config.yaml
intermediate_size: 256
vocab_size: 563
norm: "layernorm"
parallel_block: false
init_std_o: 0.0087
init_std_up: 0.0426
beta1: 0.9
decay_fraction: 0.603
final_lr_fraction: 0.05
doc_mask: true
Each number is 500 + 40 x the weight over its row's rms, rounded and kept within 0 to 999. Layers, rows and columns count from 0. Numbers have three digits each. The size before them is the row's rms in percent of the matrix's.

# up: layer 4 MLP up, 256x128, rms 0.225, rows 155-161, columns 0-127
# down: layer 4 MLP down (transposed), 256x128, rms 0.103, rows 155-161, columns 0-127
# gate: layer 4 MLP gate, 256x128, rms 0.22, rows 156-162, columns 0-127
up155 100:478429471494488508482487502490522517475527446465505426514483564533499513477469497458467489508513475561493582462511473503438450479475599475485460449475501480509449469469482474462491543516467489437467397469490510500520550464497564527425416483533538424536491461511466480521504466514481381528458442535508478489503473453529543550528547438484485567489496519481511509490580389512508515455401
down155 095:465451456517499547541511535510515532561447525489472476471480499478488595496485533472517561452560461491502503447517488505468498581488494526464510531476520471466495528467484490489577530470493482467480551433521500444542496490571470574460563445518555481507429447493455571529474469494516450429530542516478519478545605488457540374508381497505523514525473481520494507479474470573472532571483
gate156 107:541529520473444490480500463430548486487459427420536494470483514493488461562561505505479490526488560499539451560460541431513565485468540528520547565510463509569536474421577542474481430489552453514470492522425525479527553459520479477489472509531495423481496522454437545487475541522443460550516487507519508548456488524453506521441549516540526529495526540417480536503426529413555572468518
up156 107:445500461483544543454479483494485437492530456504502510463407504512507471418534447461459572533497492475460492575511443440549461550458582533520543518507486438571451579460413477481536492487494522531564550515504529535544486537468533500456526464467486567512475410495497543506526504479489565488411460455492483521490450500508573508461508518466547458544492438464593526514476502510499480453550
down156 107:556511505470511522527528436488556483436448514437520549496521492440531475456553512511466514542497511423462501467501471471580479523600518509532445521504526493515542491500537462496479500513448481573537486479443504506516468469500478569523446542499513462524449560474519521472561589561484601464477544406461458464544512538504486472427467472522569501447574461515497474437436587468498509512495
gate157 098:483481511482438533564547473559507463424444483512557492513508414470533480489562497521492492613554500497594417548546476495525506505472492476486541556533467546522513524494503476528447502484504533495482514573549470510537398457480532485501576462483550406496546549444446434502528482496511449534461496473468493466509562536495417501450469465459458508527548511490465510564460501509574511488531
up157 096:512470493530378515479521565543508473515465518542510499467518475501469559488532491477565478612480527539504458553521415506501510459491535442502543531437461492517432474446479547458453477512493441421450491528469438485416498551511460402517489456421556437456484422501447528464468511499518532471522474502489511522513561484525472492500477518479509493471498494579440515595495479526537525508545
down157 102:516531504499527451520546457539505586465496598508525474544476494455547519472545498536459511529518548463431604473478506418469479489458546448495463487457481447494526527517526504544466457422522492466521409483532482474537500497482499557446611471476550466491519517544512507491457536469491491463466536517494470381490562541490542445448566505488504481504507536560587465493509575497502447479501
gate158 102:485479526531476532475422484540554455542486493533511534542534483510453520544503525535479513453506447523517512514548454467517485509488461539454528503445473499471465505562472443569568552441547550463568526510567576455436429559456441509436478526461407479473490491519526524519509546535581477531478505521486569603457414472501520451526486517568484441467500468512449510501567534476510541473483
up158 102:455437510549497468504536553520535540545481537550487481535568470524507552520539468540503483516501442467471424465476452543534515479570474383567538493505461457481604443502570583526475518439517506558568534514510428471555513470493553525558476543490507550460518527491533497522492549510545526454519463487495530479497477490511496502497501467476480593463480473500526485428465538584427461477450
down158 105:484514521468473530486530519581559496568477528507557464514487461410484420507529451515482513500491563473568589508463518467492537449467519507503528501562450550510448486519511382573507531477534488498590482446484529481512484592491511525450543475514468476476421439512537584490517505501455472523446468445602533550493464473513488436541509484469507496451546480461473502499475509546507460510558
gate159 095:449436511519425465571491534425526539553532493479535544469536494454502481518510485564537598546544534553557485516463506507519496495460501484398526483384512531534508531538500504444477499491500601491430566523461479500479518491483454520545439497440513418517437498490536504524476506497538521497498486521477527477481463508515426583465482551488484413485486505460487485438456539567438534528487
up159 105:490523546519456559544470494541498440464548546520443507492500557438475489528460520503476507476444487553455458485455577524503517535460483533504501554541465481516391454570578511513502561506535524553406467499502532546506508574596433477529467552514553474466466497490547477478505540509455508497519402515499519525497535444500555533553533580541475467526504452543544445470464450496483450548509
down159 097:567496516451436486518538500465468499543472433542503436465546483538506519512436532453445488469469523540508499518581484461509557526496506489429465520458577519461493475461521497509470537547477502531533480506518537543502545505464445483523472640496473523502430453562446406443463465463425541489597538548526529511484500511513547452442543569500535529523508524506415489511510517517550453472514
gate160 101:559475528516504508457441389517519492553498526515523462495498490525630513517521402531509561460496505537478540512453488546506457456512552544424600457486494473471499549520533430417531539539522511445519529507424498486493462471485493482505429472487477566484473546517431427381541470497478488527493500454485452511489536490488439536461499491517476479518575482549530475460516527467515483524491
up160 100:570487507557498561470489530532503520494447499484497531557579479504484403554450517460513492492460548443495483487522490467543497497471485551465507452526477464456439396490459571523517474517488482544475408531501557442479499483502453483489549534491461516464454520433472542469481509463471552499452526495487525506490438444609494514444511493455549487518432505507618523536398537487516479477550
down160 099:423450502524445524532505523551488524534459507543462515493483497548460507471486555518463461446526483493552433598558492474521482489520494461460438487468521556509471475496493550446399542478596584507526481473471475536491535529517499496523467535567484448591535504441578510535441524460469509455454551503451403472469463472561548487490476533481491501537486513561584494532541455504486491536466
gate161 092:467547537490466523554524467580550477492514489497503483477557502576523503490445491470424450549473524535518557577579478523418502542509532482432529498447522464422491498531420502489477525462482545526467522471502630471571443463485459448548532521527493519462499586489518466502433564487479459512481469494525494541424549525557471533516483472519463466456559511527475488491512501540516463586505
up161 090:515521415504488485455535439455485532411521509482524485505492542513481531467480503501467441523487557518493476541561438489542450465442492451534525439544493535474551548521443512460542519519540506452566446537609464491498500508502508486469554450499465454614471533557443512529470516449404543575443517469496502473496482518455578498513471532578521488542478535499484555477442455524449500461529
down161 090:550508444494504507585492462507500467467480529530515552498558471501501523556440470528558535457448470490576477498488498478469510502553450480589490472499490488480433425497561532491494545513508467545577483493447575498446398609430550557472496564514527466490435530464478503468525439500490503472499425553428559467485547447527522483539493451515498491473563474491497451525515518479505572516473
gate162 095:523485530532490582501563459472554409515500455544517561465528520498554466480460444525509471535526572504431506495559534454503489493493522462478466539497486529519535537452517541504452489492461479475471495465474583480514416548508502453480541483577478500474483498487491473546471560442523556492613502575536539504493592518477553547505470572511462464435520463575450555542495571529524450485514